{
  "n_layer": 8,
  "d_model": 128,
  "n_head": 4,
  "n_kv_head": 4,
  "head_dim": 32,
  "d_mlp": 512,
  "vocab_size": 3435,
  "activation": "squared_leaky_relu",
  "norm": "rmsnorm",
  "norm_place": "pre",
  "norm_eps": 1e-06,
  "positions": "alibi",
  "qk_norm": true,
  "attn_scale": 0.177,
  "bias": "none",
  "tie_embeddings": false,
  "parallel_block": false,
  "extras": ["some layers without attention", "gated attention", "value embeddings", "an embedding shortcut", "learned residual scales", "capped logits"],
  "init": "uniform",
  "init_std_qkv": 0.0456,
  "init_std_o": 0.0,
  "init_std_up": 0.0456,
  "init_std_down": 0.0,
  "optimizer": "ademamix",
  "lr": 0.000931,
  "lr_mult_o": 0.807,
  "beta1": 0.9,
  "lr_head": 0.00469,
  "warmup_steps": 559,
  "schedule": "wsd",
  "decay_fraction": 0.896,
  "decay_shape": "pow",
  "final_lr_fraction": 0.1,
  "batch_tokens": [8192, 16384],
  "seq_len": 1024,
  "doc_mask": true,
  "train_tokens": 136500000,
  "steps": 11481,
  "dataset": "wikipedia_en"
}
Each number is 128 + 32 x the weight over its row's rms, rounded and kept within 0 to 255. Layers, rows and columns count from 0. Numbers have three digits each. The size before them is the row's rms in percent of the matrix's.

# layer 5 MLP down, 128x512, rms 0.116, rows 100-127, columns 64-127
100:160134129130178112129094141177158163151151161127103140168151148152113194137151135081128121141134107097122084126152179085169124163126120132150099138163079126115123150115147129198133177154123118
097:107156126093156135144144182127143147167157069106103167115094145090086207117215088137097098139106116133114068104133149168141108110059105149104173126169154131097141113192155022158170207072116129
096:177150135106145164094125094099121153092105139177116125127132152147094133133151181133127129160123212085127132144131121143121035041128083082166111094098161147086146074187116114129086081144191132
099:157138169178170157137116114139100111116099145077133062169129132186148167162124088099127128101079134154182090093152104108137116172081122211087095085094127185105173149121108098138160155098030103
107:162069147164192128151174114127172120169101100148054109120109163152080120139075127110177111159078061102102059107056134165130102125109111161193123086134138176140223188145133122085138137173095196
104:087090167137162105154086102118108083086139105116178095184141135088088136146075102103134127092139135115121073127102142134079111129134155112121176124210114132126147103134114134130171168102110158
097:118106131128121118110157161132119171128143129156137116173209117092152172149123167159122091145107108160149079137082128153108112116139172117116112076126074106098148108177088133091163112108153153
103:127060086144134096156100134124153121117128149157111120117135128147104078078136151103180147092146128076107118136152105085178138138188121093153123104137101134119104073135057109107152167098099175
099:117086074148144076130144133093109122078138113114121104077114172148127147094156131140170123162166050107095086134166088108147176157083207138110097163146109112076134110096183138067116089174136114
102:170107105127102128118115188144113135138159116132191134135129203051152126153038160101084123091118162135101148109025143150132113084156128141101124105047102096161114105117043111127123136075119137
091:078166162103106106089140153090153112098127173136109120168043098105114133138076142118139060128101126071148176138151141138099126154106057099134117117124134087103144107088151091106081125168122166
098:106163155106080137131120154094098114093092102129094147095152137157102073095093157092155125096178101091154172139093144231103144143141118133102131079096176193128146183152072123104145187102177079
098:124060116091177135107161147121156111116046158133115069096116137103134108115154098142097114140114113154163124148170143101109078122109165143107159083187147145120101193114149153188083157072156145
098:157131088058090165114153064083160183096123137142166110100134123131152079106111113160172153148136140120182154119107079128119134158106134139110137189109109139109149185134056133087097104131113128
099:165107102105113168165092163129139135147155164055103150113113076034040147140160099103112106155222083090097099203117112182145138120122160109080120144153148070134110120137127106125091173155076178
095:168112101115103122089055138104085134098108085147184116169095127102158079094148177163092160124201087117151123136146157143155118135126163037061104140137132115070123142168151157116156125111149134
097:105119192153113125096131158131130142098144144084179104127098177089118089058102135122064091048126139109169146110177120109150117092172113144159052103164163152204092162152151112111113172134144116
097:175126165087117104183098130174162107109120145164147118133135190128181145112158162102070150176113162097176047104143124148117116084133160148123095089140137149158094127135147145043190105158142145
101:095157169117155080081070134113149176074112143112118118073120099143167171109157122142124053076174080116149117127178136087135145157105095180163155107147117127135114161112163144145150161091091129
102:127104166139108092119157080074084119145163105154207155146110142084106100043189144136075118075131126144134157121103094131090159153166160150128181121122121151138153148150085158128108151127095139
093:039121146151057103116159119125063133149092171112135137100084083125113165127075097119109093085133102093081045147132127206157117141156114109184133134125189147132109142118141085150126118116147188
097:190125125125103143106170136136044102089107130133105111146134156045089121114117151113058103106098143103109142114128102120120102094095151177134136081169120154051134143145154148122100128142133148
102:160120176121118100132142124103159162192106116126170132114153185102097130098114143132082121171108091133075097147167174187107117120133124089122051125105102152116183123137107178125121121127124083
098:082092111170087080125121066131076090132103083096072124168107128118114076112101065107152106155129105167104150107115139121029117132125157153217174158172097188093124106155166136113126080097130084
102:117140095109113137134097118103164171161157128125091125162130142137072110154142218162104158137112141129234113157142137128122134051156172191163160144119142158122121148134187159156150040146139122
103:157150137188132131138113131169116172097118110133184101137108188110128118138088087145114105157100115101125153127152137151150172096122145139133103106143110062177176129142163126183139146116200140
109:177141169116160106148162150093129132141086133206101156121176103091119119139149178099085150111113121135168167141140125153147158160076132131151142108076109088120109077183120138159136176171105092
095:115102143098124181126170168131095126127128106152088156127113081123189143179078120058081087139131131178097095098124089092174171133074131124125079179129073133136212140158108135119177139097121095